Each number is 128 + 24 x the weight over its row's rms, rounded and kept within 0 to 255. Layers, rows and columns count from 0. Numbers have three digits each. The size before them is the row's rms in percent of the matrix's.

# layer 5 attention output (transposed), 64x64, rms 1.23, rows 20-63, columns 0-63
098:134154147112080136143100159161123113126107126115151098135114135133129081140103128140179130112077145108122161158177088127136141112143085105118069126102134132115115136163116104125130156138093111
107:086149133117133145150139104155133116127130150122109097108129108163125121124106134106093186146117102146132129120183139094145149106110147132155168140131096142147114188116129175138150127126117189
092:154132120102118132145112167138109084123125161141182098142125134102159160119114135157153099083131148130139134123136119138121103139119133162119133123105075171123184097173114121125098111101166141
105:156163137122162116143111148172117119144154178137114136121163147102128143138100135105137100170119127161151115130138138136092151142120180165160152131125135125133178102164157152099082112137119099
126:146136145110143141160148120118185137159145136110141138131107167073173128088128120139140153154097150141132128091122124164133128115118133093145105123155102099124093122084189128145090110138116125
103:093160096140100118073131114113121101085134132114097144103084095131106159128169118145144119157125168138137101101154102104125100143135132106128140129100167114169156113150130141180118160125141139
123:112074130143122110134146154094126146120149163101137149160145176127090115128144126123168159117151104111083177115179135128126132094146102130126165108138139113126154119150112136133080149118106089
126:132133121137178129151118156149100154133121158147153121165113115132155126120170159099152144133134128137131136126107141147133125144142145105093113131182150107153119206138170106149149147153109077
103:140126126159135140146130084166178142126126152169129145100126137117110140145142116085119111127123084127085140098119139105157081120142074144120151136109156129128122109141107113118096093145067157
105:115110146128128111114140168099143114152166126112136108142133093146117117140149179129119154126146125111179139075114141142123164116149136079092100125131184141118159096149125143164116138122081159
107:106123115081122131119116121125152074156158150163124129125127103113103116139121122122143140130092127109147081105104115135151141151116129125102091132176144130115135156130190131075100095088113091
105:151119151164131082104126143100115125131131143131162114100126137144132127126133164121121093135123093094172128127090161131138139107128141175157141113154067159109118058156134136114119127090122104
097:117117146153117157150136114132091080140151135088104118132157177115128154162103146099089115147108117121136123137174128156130133072113147128141154126137125125131106116120134164143124144123112044
080:108160142143187114102130151132156147075096133125088158129147105178148114132125107102120128120171087140114148127128151119151167117149116142162173120097111122111097135128104150121151122134088145
105:131133099105105100135141141163135121099163116129135112108110117104158142113120141108092116134166128120187082109074101132091153173159137138128090147118162126106119119131121119137096070123129103
098:155137111123134118172099138114100140092146142143144172164104124136154138124181139101131143141158120154141149147138144104113114113145149161149103125130120119133135072170152140133155151137131049
090:138099176119128115140164106126132174146140128116090132086109130150141129146094145126134164127161123148092186121145083146131138117124149143116151151141082125136129141138067134143129127097125076
091:136097087131136136117139112120117161172143088105134122168122105166120125113138123095126135126147163117192139161113122157177109123125097134145118131168159121128109091151095099115122098124102172
084:140158115168125167143110120122182136154095146137120100164142159093114126120178076120146146132120084124149133124081115161152092113106186134125157142141095146141124121131122153134134120110127125
086:111116126134140126142123135132090133138141155105110148146128108071129144120116067155168102131159087126103140082154091143094139152137133126120121119085086133154162089127141135098132113102144171
078:097128112162116122103134132096107131141147115130147136127156096103169166166100123140135125112180167145178090150109121189115150133100134122101118119128176125114174152114114121126100117109123147
084:144132091122174149073123131112100154142111093141114118115115065119154131121154140120113179139118146097121109100121135129138097098115162103120146190114102142103143097102101128136103144146120150
096:168157152148089176127115105113178108137104108120139173148089117087161159088118114163150140163122159178120136128128151135134111133135154135160105112087121118127113166121131124122126111113121104
081:122132112084094152152144151126130132157162133096132124139105143137104136152137102133118153145134213108111151111120139171129128105130148096132103100121122088142125110094103107144108069125137089
114:147120120101119114108115133101141116151139151118113138147119116151149125158129146101127144132104138110128151137126137143158098103110130126158123130122136157117113167134170119131115149106125000
092:100114152166142090170134137111110108142127153129178110136125137144158172118151138177137124148092129105100145104147149147104098093137128097139173129157149105123106108084116117149148109109106163
098:118143174122160124132122141151104138152145111124107137167118087159150135156132137121125175135135108140143140151155184135120167129125166111123145133112132135110135186134095160134144168108116195
103:128114119179112122152140153131157157146171121156130100140122153120120121142182108120169154109143077121127144117110146163105102131114119119103100133146159130140140145154094069139123116136100072
086:138139164133122136117145181135147119128171132091125094117155153137127111099120147151106140127157178134092104126178140173079103093124135103151128134164135110099115116156101145128158151111123096
088:152181089131165116129064089149121152090144157139121129151138117131132147133116114117150136154103114165124091131139141122137180109149144110122087133117151100153096113117180164139145132126109143
091:140079120113121139143116138107146136143135137154143104179133129142153118099157123154154151108157071130129153142109094168131153146137155095091109086148136083135126128094166162144157155126154138
091:088085098113132166159172145123148115138132089099101113104152128143114123095094149081092165130134096103090104123152132132099137100156123139151122137153148116139114151088142107142094096127117113
102:146141130155163151117102078165143086116113115133101148107136116145203113085103101148144115138131132117134127139130114121115133162129137159141171158131131105092099126121129170143133135143188141
088:107105091105116072131121123105127120104129100139122165110144134114145109150100111097130138130169096122099112097113123112160147178114098169121126105113085117144110098160121137108170083092133114
093:103144148099136067133133139122056096183132142133130135131124096116110130143147153112132139123141083130128132141104149106134123140115092192125117156145161123115164133167112122176114119124133115
095:100110120151166112068127118107132135147159116126118107142147106188064144135131144139149156126135165140172141139109131134115112143119134154120165103131113118099162150175135124106118115106148082
095:123135143158091142090137109147136111073140105133112103125115086171136136145146112120143119129115122138133170101149122123132146125118155093081125101101174169145134117136115169141152173072122121
098:084186147120133114096088131125165100201121131137102128120119140099115100117133108158139145127109139135136121120160132110175110120111153137119122125150149111109117119153133159167097089101134085
109:108159151102154127112112167119134140153116140128151163200168100093136130168137105147163126147147157108145139176141110136132129117119153139139138145121121137108155108129093149109140096104124066
098:122125142141134120147112122095149143137094127114126175121137141151138160123094140116098187114157166159149105149117165148122111122080142144184188145155131147130103129151141143107116131094145158
080:105109112103112120133141108081119121152114128089161071088099121131123166130114156105159143160133136102103096152113143157129108128133111161122123102163085131126122157120085151135166120080136143
093:153109161096151164096129117112128092110087103152117154083136105154071151125090092158150159132136101154139125145106116132127142158096112124151153126119101113147116109119108166100153091130115128
091:131126101151104125101132132118101096139137168153128121140155107146122117120162170084119100153145126127128132092157137144149135101128187142177103120144159104126170134157135136145142146117130202
095:135143156136144136132161154132079147103168116105172097078122115140188129149123146154154056121150133147142134143136111162135159115121120126136116144083093129104136119138123124121120146114129084
# layer 5 attention value, 64x64, rms 0.365, rows 21-63, columns 0-63
111:121136142119193140092123147128167090153124114113150107104151148131146110117078178138128133143153140105120086139118170151126134123117150109133087138128138155131119135106130122102128060106158165
096:125110129149113122144069114133103102074128173112093091139142139110137103114129108109099095126148116134150149099195109089137141089145138136111094128151139147115134146168122141115141158147103111
095:127121128179149160121120145140122147059141132107140144152146133165131099147140145109138146152134095088119148129157118178124118131151169149131053126141106089119131146118118095137097107139117130
118:125148126086131170171110115125177161107125119135118122143120163128170159167128109142154122155128170136138128100114131074146146147124134144146158119138094104115159148124134110067129106156154098
107:124134131147138104140096145160093148188131114112143120136125131100109089073130138128144173133173106120137155115103139148138158169127161145114162128128136084115122167116093121137165126121135178
124:131120100197123127153130105084131146140117161122113152100143156140126122120115120127136102149142170103069137120133125101107076109123152105111131092122143140140128130073154087158150138122146094
117:156144125103146088085154159135168149100182129149153144135134149091158136189141166150144102106146146114127124137131165149083098131107130123103148119090141120115127116133137118113132165165116119
102:132172140134136141142130124112099156120129124156071146133099146119147149109122138132114170151116136118105133104083154132177126135143154121123076165136164122164071081137162100146143135136132148
100:164059120145144127127151145067093144112135120127128095113096142120127108141126160131115108109142155118099128167102122143137147157123124140120171097133138097152143135131125106139134161154173189
105:151130152076135133095121128165080142119085152103160099154171128142145150127129129122121106095109128114107127147100107136116167140141145165117129152138166118089180080142142095103140119140119124
099:102133115176128146141118097090139094104145100109135110099145099118137146104175131110114122136140135181090131123150091104156176133122114108123087086117159109150145107160169137111115138143112106
088:115119126069155085086108164120140148114130132174156115123105133139136133137151136168170103112126142139147115130126155139140101183092118129116157126133139130125178108148102124078119167163128115
077:170104151124071136151091095175137119105129152103179099124140115103149097151131107147125133124127114107128154116153117123117209122154117159153111101144123131124125119137108091137131162141123106
104:102120139166148147093099109106137090143088120115131132123118151092125089146124083134141107145086186098100104153170119121134089112080117118117132126140100131127115145102140121082120128150147155
094:177127151086147104106157153136115116149103167152122119131111090151130100097107125160129098129091167128111092129129142147151188085146120102165109124126113155136115124109112140146156113104089133
089:105160142126142124095127149128091136103157129138155128142127129102078102103171129145152104102104146132149086155129129111140181124133083144144131124101160123084116160143170143140130117181093128
087:110162160130091093132132153146159105101121136127164125083182115100117136101096134105133082094134106137146078094113176111112109128118141112127102149145135158077130143123139114128160121144129132
088:142114128142102080155126097126095159129132160079125101101118132135103140118053112132123140118159144140108152164139162130166125167101095166126126112105142112085147103109108132114118139135151106
088:144132115114140127166141118114130125162138114167118141103129113140141142120132157100104169098136160160122130192122157129176207135100106153162133142144112121156102138160148154144145145137149138
085:095154162170158112135104099154163115144106100087146134106120136158130142129155126092159153145119158105110110103125132073149095154139110109116104107162118143168104130120111097111123108173128101
089:136148177142099102113170122167131071139122169117148151106073156147096134156118097104123128103133108110120145175149142156114121113106105150159127135108152165122106140126149105126105154133111107
092:110109122187156094108134118108117121114128121144134103086144152151111129108129123131138098110132142116081107114110072132103132115154121071087079097121131127139137102079147114152149167134142137
081:131121125153171065101095101135114103131092123147114126106158122138125110104123154133121109131118095131138110174143154119106111109140119133128103147145142155110099131152144165107085202104093140
112:149121185151138139075158179137108093132152091156135186114117144102092130117115127170164113130123136157113130138122119131088129124119133086133105126116090095095127116107126125137101157109146136
100:107144069088115153139092118165169117147120126104125145166120110169113088139141123096153130127143063104149106162149111147124142114124147150134110145148137109105153098113106139124087145129142099
107:124140117092081129158160117174112147104129138118122151120148153118082123122157116109117156131122121140123157081129079080120153125156107139155134163138136139120127082154159111154168158154095115
100:140133158124156144102100087124095100127079124077156107126150121142110113074072126093149125157117154132139114113119125109152126135134141131095131118099065129093137155117106148112114091135118126
093:150134116096136129078094114152115115127119119168131114144141117142178115099147145129133100112077086150159150131148145107126152137089150179102124150099142154099138101130134095088102113159108137
091:106067135136111135171158132108131091151117177134098129120139109143125097106149123166068099083152143137136143125112121085137123130151121137137165085170125151124137106140125120141130142114094102
095:089143134145120121194143145151106132131146168140106170151112127129123132114108155103115145125062122165131123114138159117143183139156147141157099155161141133135130084135121149133149120082148128
095:095131141135117092129088121168132086126143122160140108136133178107117111154162109122152107128102111132148124129163086151111125148071144128104155131135133143139157155161080143071112150122115147
100:129152151155103133158136151104181152159113127109138120158085136073122116170155091109108142131131112159129127113119106130143149125137124128148128092098154145154165085086142078108135142150116108
089:173123142170128158108146113113130138089141156151148133092076121129151110112139159112121081137112174106172104170145149147117147098164133096165119105149114134155118151137105120145131136160127147
087:170109113100122167112135157141144109111140078122105156122107115128065110156131136129154119176124159115105099103173132124126134106152140079145124114093109174127096164147146113121123107128117133
096:108163133101101164138137164116110140127127099125112152114088121109148158110113103118152135120130119159101162091147158104154119094105114104161126139164115153127108178089119126144083159169133096
099:124120116130090159126122118100182167117115156138112137106166159151143155140128116106101115138107142116135104108151097090122088099136090159120114115131109097105123100108115143097144103165127061
101:158107087156104146092153127083139095068139122125101150106113151148154135138126151129142121124148114137125136101128140160131115112111115104087103088085113169139116100111142091095116141136081117
110:142123138125138122112122082164118121134154115134130152080102140143140131098116150174111119120157148177111099097117199125156163124119142106139075096108142117120121107110162115115096161148145135
091:164185138135108095113155162155139143121156125083132104115105106124120082137159124107180123126143125112110168119145092112146128131128113127109123111146171131096116113122100125174158133165084122
083:137133110140100115148101136168129129106138135147118154153141133166096133134157147139114101105096137162143111173162090111133091113104142103158122158158181139103149183098109116141081119137143117
091:110149141168099113144114140137158174098146142113113146125115113116161129154135145097100071101125165110110118107144138092125127106159158128117117085124162160106124154127136149171149180139165117
092:142138103111123116181157133188154128141121087148086113096126149111135140147106071133128106157116107104144133160133119108097131141178072145132162148123125148120139100130097124094142142121139109
102:113125166101172115085094114131107147161119140140131148186151140128123167134130169137132151097100134102131100164083139099101153161120137121127120125168116113134121132123159085110105102167129141
# layer 5 attention query, 64x64, rms 0.34, rows 32-63, columns 0-63
068:148121119123158139118089116164154135091119137126101145140125123123147135116118087169122124140097139150152119096140076083136126115200071121171150124106096103123157157111130145110135108119134120
062:144120138105155099104103144125090143155105110080112136185071131142123133127135097138169141114141169127158166136121156131123098127107158142118125142111122111084135151181129144124133117108161168
083:143109113153137143128124111157144107135108106157129134106099135156121151149154129144117109139117055133080109119136096124136125159191115122114131102121091156176121127133119105135129141162113060
064:133114140108150142144161107162151140098102078131117118123108171174142114136119111109121124134130097149119124091099145108155122153126128182153129070165117163115183151119107115130097108127117147
097:120134121108126120134095139065108122138140152089109105155125163055143164144122127130166115149113179111115145147135114150122131089130116136102121114120138125156120136170143115120146140122138199
082:090127097182106137094075134091137102138154136140140140141123113084097154117129120163119164144147153082109100144142089131107144122164154096124122112100152100153145121116102114159139159135118132
097:166126129116140130154167111117149148141106153097138078148139125104160160155153086109149091084089126142143161132152156143167115086154112153123134119173131133156128157125138109130113126119126173
097:114120096111128128121097179087144143133125142184136136174112146108093147131152133121137174101117183109174137147115126094116121100098137124141124117114171134096170146138151127114118120102103152
086:082167095133147106073139126130135114168173115104136147115111077139132149121083142136126135148143134157116092131165110153138141135116126144122141134103125096134118130113111141125142155141146046
058:163135115106137123182096103170104097122091160118134108138118161107175136141140105098141091143116119134141099098135118143118110118129149121097087127094135143137135124102178137067148165127134130
094:120110133168137124096124110140138140133204148148178142141160101165085169138155137131120127137173123105098154117128148136101154129123139101146141109117130090128163125116095135160156167129128105
089:147122133132134153118133152133124087085116139114092120094110137118156108104145134150065128165122149126108113123147133117093163136176134086145142159120153137158111129121173124139123163121158065
088:109121119163118125093146128151124118131180159101153149158134119160118142123141159123094108157145127173141109098150137124151162119143165143143171121102129113120155109110114155112169190134122080
081:124106129126119118170154103141121134076147138157110087112125119135124146099084129111124095120112127131146086093107145113096169126103100135116076133132050111114122137138119107145130098168134137
099:153152113133129169118143136142138120129095121114096132115124149107134082133113133145083112144153106195086124134154111115157154123152133123170178119130116126145082104090148127147142151157141080
096:113129100108134101149156137129148150148158148101116077143107106150147113129129157080080133124125115104142070092127124161119145142104116135127113153135122118190107141151119099171141090105115105
057:121123156084141108212114135128123174129083089143145144127144136116135110121114131115154123110141112137116149142143141113130102098125117177147126072135115142125109136131148110122131107144120203
094:154143116112129135123100134101129162151103110133129130138130111126103135126160098126164139124155119124154136169115113115152064057137105123161125131142132152117144116123118115125138135099100218
100:135162124150155095159126139131115150136125114145133143125129123158096154147105166113140118144143117116148123113135125131110113130072158125084079074088083119118136151123076108155184109120115131
104:156138132106139161102138144140139125112120119140104130083108172129135109110130097110112090130136135163120097108115104157154151125154144113190144113155137095122113142077161142162145182170138106
096:141135144162093139107148147146162146159121124126156137129106147135116079119123120106130131100162115164156178103122144163125160128095129117125164136164147194089134113161130104159142143130091111
085:145147118127179123132099209116129133106112107145134104149148120131122115107139105137140127134130115121158103120161140122130143127086110163168153187128090104126101146121103165120148073121141142
094:137119073108147091118123144129112095157116160116131120106168142181102129133119144108121130164123127127095115141167145072139076167141139158162142167150122160144099123157120128119142117099132116
081:132163126154121114095087127180112126093131103119119099119119133107108130107102104120145147084179121136066150158110171106094147128111100097112109132117106122117156157108099117114120151161112139
102:139163127124139073111202147091113131139149115124137130087113087120128172123141099114152103122103130131122115126146149166129147134132122081138118135132150085106130128167104116173098108092115124
077:122154152094140124101065159109127123086166129107161180149117126120105145164131125103149143074139147112159116126159114129143086128118144129124125138137106135167141170133154142156133153147153160
098:142139156116151136113133146143181120147128121076136164146100110146124092110101142139132130138136130173112105116173149087164128122109104137099171110105173146134111109091162161114100137164127145
097:109115141117130110146161136144096148095149120105165097164189128144127111142124142126127097143145169099154111136135145152093150120076166109126144189141140125103141136119107105160118125152134170
099:129119173154147134195122128073072140122111121131133082121160126145118159150139121120161122109147107104137129161111126149136107164125154145093138110147138119144114111146095106155094114172140105
094:124147169112143095118162118172110161154107093124123143130119118093126128133157162109151082164121121173092134105132172094126132111144150122102136101148174139130175124128152099122103131129129088
078:154151117097120091156166136132150158133112171114098127153141120147155133126099146105111169125114180126141070120132108145156151070146096123135107124143114153111102095137093124118135113130103090
098:130124157123139112192116137100147107102162137097147130124110107082162103135108116120095136091129120118101097094148113136138144176136114080113142126141131109171110115114168102163158133142106099
# layer 5 attention key, 64x64, rms 0.337, rows 32-63, columns 0-63
083:133149135120171141148100158150134121130126127173164123133168080141129140102124131139087104159130130118148123182136145132094121166138136176172114100106147137141166134109099162100126131114129079
066:139136127119142109092095157132144081109141141165166158125155111108106083165107159109144151159095120153148106160135140170156148122104121174177122112132101131111157112138155136107118123112100119
062:162099168151148132074131118148108133121139143112089120116110085135139125130099127135083106135174158171118136086113066095118125127142150109094138099117093120128142159147089146134142140134138122
056:131142112152113087112097107132118133135135135133094148131149110103130129183097122096114096133147114129109109124172103125176155079157106099094148108127094127142120144106138110164126155174078138
076:081143121106107142176166157126155112103113106153139119147097138116124110112148130139153149144071122114135139130116180143136119149110167111140083134146167165102114094102147134140092126089136149
058:145098110120137144149108154133133080152104122112154097160135143100130180088142141154133122187122138113129166121099175153114123137116107123129134113139120118096169150125109108147154125107195110
098:108107098127097138171147110125149114107121141135128111169136164111118098093154097160177136155091099117150132139116173149146139136123107158133103136189169126148095084106128124117123125145113147
063:128108143105138125163130113132130140144127114138123164122148155126098100113132093147189132123118146125093132092108177144158152099132163140148104123133137108080101069137107136144086092088118148
111:148128131134156111086135140127120133133142143124102108124136123109165148137095126126086100135110171128115108147153071132090137144122118146107146130104081078106149152131125167113162135107193092
072:092093106069124135168113134121099129106125150180150114135166152094126160163154164104115141120124101132129129109136151104123177083138112137143079108144147145156138118111146111116137156121132155
094:168120148158166121071141129126149116156104158099143105136154108103154135156094103141097118119107144113105132146137137127118121159119112116121169084103085076149139177121114137089138107127139115
085:133079127161155090093128148088124121117158135123126110107137131114138112182147170101124098145129145082082122144148115089132175179153104110104135106132095116151124130138142111139117116149146104
114:136112127163150112081120128117124093152117172115154071140123164075163130159120117138093115133078175112118137137133125136090136139136135117105134097123117113136131165107154133114125120102177095
075:099115136123137126150147159135123119133108107166106130083133148153120152149117163130129107104106128126112117092116127099094136094145108092138041091152115152137137134108155128156094094144123169
113:137141107142174154093130107090122108129131129094128171158103109127110112129110110134142134181140148121146095161115136161193115146107161117137147127124107110121108103125114127123107117121126048
109:132153118114083131177132125162140147114124183126142126106122117107118115149114110150087123124164125143157131100088140120109157167115121136156117124102146127145174055129117119121141133084123084
176:137108143125113147150120114139132136137127135159160121116166140126160151131106119130116094099128125156138144108137116133107130098147111162132084124096110107112147139119106133111127116125141254
073:076169133124162113141110133138099131114150122159132097149085138103134101104127102150156135146113124153132097144116132134091115112119148076097133149145150129094124092097168123151127197114141124
092:135166124132137130163145138121142166163115123145095126117120137184074118128098133129145106161108132156117155089156128144124121118085164157108088113156148105100132146109120133166131156096105084
089:153143108127158148119112144158109136136114124155112121070133164149148100156126082095111138131143129157113121129135073153147130181155128123164112106153153094130142127116168132146118169142155172
105:110137147157083116103143146149172133147129134161164137130166146150117082119117118109097150105144103128158157097137149139127125115081148164127120136167122182145115131136082111122149108109081143
102:143134123103141139079147185099122139104108117135086128127169187116117095138145145155125134123172114154100137128158115083131137123108092181146135137111147127143109144120136153110113084154108127
102:111161078101131100093127123096138083144153144125126107095150094174131123127104134106101100183122136154106104107137116124151078126104143117117153161130099144164113116166140109131155114120100133
090:115126118123108102101104142176115123132125137083090128164109145156085114157124104102123128148168144158057158149106126113140127136158115120108123147158133139087147127162145094115136135146084151
097:165170119124141120121156154119116146137130131115162141134150071131067181104107122129144119146103147089146109152127157158099138150135170096156122147110147116105144131134102121180124127089118130
083:149108131122126135112086133094131090081136138121168178139084139109105149121126119080150132125119153088137107137134094146119085151136179098127130101099108119170164126147123134155143152124152111
075:157124141142167135117128160123157126108144150107153161134165118141129115125103154132101122080133131141120125076111111180102146111113073145065096094114153102111148098128167110127127117116120130
096:143119159081109139114153153177128113111114135113140121141177108157144114144128157113117107123120155099163109171103145124058138100084134103121148161126110138137156128174145110132161130141121147
095:146117146149123146151142126137118144146101134130130133085148147186095107139134112119156140120177110153116112174146120105143126093184162144136123083153120173153146118151076129111132162118150115
087:134155142145166103126160088093112139134094127128132107134109121113132130121137129084173099152101141140106121115137166093143082107103166148099180110108119141153174108131115104142123126139155081
085:153146112131104069101129134164129130105144153143107110109151161135163122082117167100134153145105144120136097122148134114176171098138144119141107119123150164147099082123090122110160143146097126
080:133133169116111110172097129142145098121127108106132112128129114111167134136104095133112086159129096117100085131196100088114122122116145123138136151135139138156128116074134141133160164136073127
# layer 5 MLP up, 256x64, rms 0.403, rows 0-31, columns 0-63
105:150107130131123100179156108153154113119132184156112087110121135113122113102134119106105092100126145131137140166158139124137146118115132106131125174161182148123126156166090149179116150110113110
113:182127120091114103122096095084135124096092146075122124138136159136140098132130098136130112159141139112140120120116107149148124132116114160119103142128136148138120081165137103091104069130096087
090:095099133162152109135130169107145110179139116141138158100138123123128087097102163144176108164177134158107141095120160162127098129097124123147152132160124115112111124143135105141184124133127142
104:118110113100121155147173143104164151127147132141139124118107142149132122076169097105110112144124122085140160162097132128107132178079114104144104139136127152123162122105127082129104154172152148
091:164119134097091089167136123128101135132091123069129126099110130117126127167135123137110116101099142146127112182126104139127096132198121163127170139125124174130132132153132117103093136121135096
086:125132123118125115124134143168118153131101117139116112124099113175136111119147132120117186138140129118116150093108122138145118076159170134182135125131141090159183122114152120064128111091156142
088:149122168141073129165161117105125091131126094122125155110117152103161152126106119090154122071133164128145138111140160108105119168140081104133147084121107127116107142122116117114090095118117109
105:105132101105140110107070142117108143128107143122132120122125124178106129133166106086113116140121183123138171134133193095115092123124135126140116125107115130127120082136155117099109109167087158
099:116154128121137126133095130145135168112112161139113129065136125139125120064097162127165111176148133106134130140107116152125088120132133143108122119104162108116142158121148103101104082130066114
146:131152129138093118145131102098149126132102151129139158146136127115151114142114136075160072120152129123109117154143084150150120080102136137125132131143136172144100144125132174180161092081108114
087:131137098118126086129125089112138168132120119118143122157108161142162154140142120119100083098094146114189169151109154118129107094121143119112087146129146147071164090130124143152132134115110108
105:159128124129126125127117069155125105126131097103133114153121136161101131150102116108092168131114136122122108201097111149137131143161125190126114142113169102133108142124147146153099130090170129
109:104129093115161132141128140126111128130152124161113139106126097151085081083113116104103095156139146115124113162128130139178101115124126143152131161154109112132098074152084104167140102165136116
094:123097141156130143147142107144119152177114133154084105102133159127133098111111117125084144143135096180110128118134152129121097165141117100155096117169155118179179149100134132140165117137128144
108:077162112133163078127115121083112151127091151135143103132159169112101146140127147133136159124089160131108114117117148112149104134109120153092127101139082156116123092147099112149129112138116179
102:118101167110088093153136144136116141106142155143137129092111108103092115120127133092134114121154116215151107131138122124130136161108100138078086106136131103096119122129141119172116115118158103
115:134132151126120110115087106131115191119120147138164156144100163130132173107128180149145145158119129131151062133131102142121123127119085136139148086107112142131137111100157148134105126112108178
112:119151133134123134128140131124103132103182105145099111125132168110138148142139161148109122124158144133103137133114117110071122116167147111162094113151154092168083118152105163166106153105164168
094:115131108137138125164150126118113116106158130123128147123116124176112138145098096122158100140142198099124111165118137136096168166068124125134120104088108083125130154130132117161088129133166135
046:098121161148142147124068119157100108164099100164097132138151132125090098139136132132162107128134112120098140146144127107107166120129163094121128100093098122090120180147098148120106130155131163
096:142117131130119110120113125135138124146116153101105140128094160127136085142135175145138137154165160156049130114107115141119112105125116119103109153122075159119171127142157174142136102133099171
087:146128116092128155118127103129088116111084136083084115120113117135103112085141130119101114144117145113156117162125181142172086090136117167155157134144160149130142116101125174114102157116129139
086:077090166140125144140099130130118120136134151148103150164133163154115154111150114108157123166177110144113125131106137082152146093165131121159135134145143115140120113101138181136145160094161159
104:125104123115121105137131110143095171177128124153116122136127145155078122111143088124097135129118128111131115108111113083152102097141156136112106118184125113133091110104132086127118140200092140
115:119121152136082123153110140127176118157166148105142104142143127078146119090136126143116134114154102164103122112128106144126136138127107111083105081159177122075095135103110159149117110140102137
100:128085081132155090146122166111132172135166138144123163120153120142124074087126160152109101161132162104133125148106107094124112117146130133143105135128107155173101131142096105141114150169136130
127:133118149150128122161125131145108094176114149111197153109172126122083115102079124132114151152117141169131125126091143127125118126095152147182113123153110162114130130127124099141097093126134157
102:127157159138178132172070166124171148124098128101133101134139137119115128136136111109103149130142132146153123170137146131140077108081148148090141100131127130171100147157121127099143086127126118
096:143137103140134138127124163162115158119164107143159120138116095130076148104104076119136104130109117092097129126095127129165117116100172114138138112120126134127139107163145163074124117148078172
096:167128137104152139130111086123093171105088171111148128121139145127149115125103097139115122113164086077134116112118084139156139128132100139180065157137117123131141122118130136146081128115124137
099:124133139113168158127124126148139144105120082149159133112143111167116140105144138131172113141152132116085160156131105153153131102156123128135138109155131125140155141166086120172159179079111170
093:099183116103114118148116116104138086151140120130111132127126136102098125129119091073114089121091152112105111099093085108106122159129091171159101115116119147095091131136133137118130112132129078
# layer 5 MLP down (transposed), 256x64, rms 0.202, rows 0-30, columns 0-63
109:122104165162106113114134104153110101170147098159147181163119115112138147106156099132137131141117135148176151152102138182131097161145140163121138139143112118073145146144142139101101122120151110
113:132125158166142147121110130137062124123112101139092128125146138157093120113130141160122154110123110159091166123138127106153139126117139141125158143125173123123127084114116113133191167166117181
102:083112107109109145042111112122146138092119135112128121154139115135132136141127118099130101117103135139168093105089102106101138111121153139142072118121131124141132101129162135123073109108151093
102:148138129144089118099109170126127120132154119164100146133082110160117155127140153096101140078119174129139114127131124154131155116160152130112132164142105090113133069130128177147131127087130161
091:126128182147165139113105144154104137155113156149136140154126121121118116111113118137171127143097126109128163094133133156112133133113157097111199127157080134081138169120104156146098146128101107
082:111141150126160140090134127124093096120135136146152116126151131134134074120158131157145122086129148159121129094125185121100144159111123131117071133074119134161142189108125111159120127116145152
097:090098100111117125119136119129173123104103148141099134165160115104124118091093120122155171135124087107163148175101147154141101120136140108103158120153129134154105118129091116069101110153131144
085:105141153156104130110149109142137128139158121105161130144121136143144155119128170142145129116130144096123090114104109129100177133113155121092124132114163141131156127123126159154117111120143019
113:145117096158139157138130132133089152125131131146118143108129165160127133115096126135110121115157181123129093136076131157129149139113168123125113134115126131121108084093126087125158109119145041
111:102144107124134094103158119145155139080130142099168101130129093166141165110139163104133138137080149117131092126139161138110108121132141101122131152117129134161163124203138090124106136146144153
074:121140134138150121113123142096148162112207121152103148128137120120113113123133113131137152145164168116111110149138138143103159130110128129125142120091101088115119084129117118119129127140164036
103:112131168134154111076113133088111095150107142138124123165139141130128105120129129165136126152155165113145140161139128138135143114124122141147120144153107099096200151115186130129128134111144192
108:174104129153098151097147117159118111133125131139118103087096114135158121184134137116119135176080133156156143092142147129114100153120141110118116099100130100112136124134133112090132167127113064
084:112104145127152097150164174116165124084146126097159114149143115118099124103156170129135108136154115085148099152101164130115120147118168137121167121130108123088146084124123095153126091149107121
098:093111086117100115126149118146095097118161126080126118177124126127120173102145181134098159106148148095123106106162138148117134133138145112124089111089145123147117137151146182147127150118120097
098:135131101174193110129168103114123099118161105135092144132099130094142126112110100113106098157133123100128123140159165127119127119126144128166143156122144137162162100143083154147141152175156127
110:129127172158152124139112131146088126152124150165134136135132121135121156135137151143159144143129158127137138127137120122095095141112137137114145104122106128105157141129099144130128123109100002
106:181138175134093123143111153137124156145139148195149099139097072138175121109109163110090131113143135155122124121148144126131094141137157130109129139123092103111105116138121134134152104093154158
097:160134147138109121063140113111091146161137103124129066122114151122135141118152121123115114116112130139086156111121128082153105113133125167119093159120168159134125160133082137125175113152136154
045:163099117091089137159148124135141115137111162100108149100108128127148110118138142129114120130094148144147102138133106146141073089145156116157145140186126133112137079157096139092084097146141106
100:072106142119100144089117116111131109124138111085151139133186117132168113097123137147143091109141122128215121139113121130114149107130133132107128101132101105136107146158135129128106111098141078
091:149136162101127149166111114130119125132112114189091123134132152140116125128168101147149123134129062151114172088168141131136166138117125157102136115118109138125133150114138167131137161094097177
080:163114166098110147067125167137144092143138132128136117120143176139163125161154127114132090140154138137158104124090134100126084119133105127116157114137130096156113150142174123105087105115130094
087:136118095149151127123126157167126121139104145112107141130135132152114151109150192146142156148124183087105091073129152131141152130099148103123105113114168106103136113139110158171170128111125140
118:151131122118137094171089123152086142198131156159129118170104123111106135150161153108118106130107148136114122146153109101122159126144142119158118118135148097137145105162105137144168156143135184
103:115138089094127111156102108148180122115114189107159128146135135178181166113119111120130089105151114118147058134124133125131138131121139143135118111121095118108158095114127158140143114108109134
129:131118097164152128129183103128136159147100150140189111151142131119111111137107099123158139168136117169125102126116121093094118141123150139181097102087161121111137104110135138108109102170137126
104:119063110153118097164166086119100083119152107122117137162122096167121170146156156148136115135101127091117111149116144117137173147140116100114133137082133097107127101109129118139110153131113111
096:098145114105152143124121140151115081106139146121113153141113144141146119141152145086169144148119128139158103128153131158098108119118091102116108118127113099107154122123102116170129164152099039
099:138124106130130123158128094157117155068170153124109083145077108127120139139122142129117078130109117137122157129137162144110117095141131120142080134097122123095112167099137105132141174100110088
090:130135163156190134042134117113113104158122147139144107135126123136125142146135136128142078145116115116118151125117144133171107127156143134128121135132121106120156153168098158186148146095121097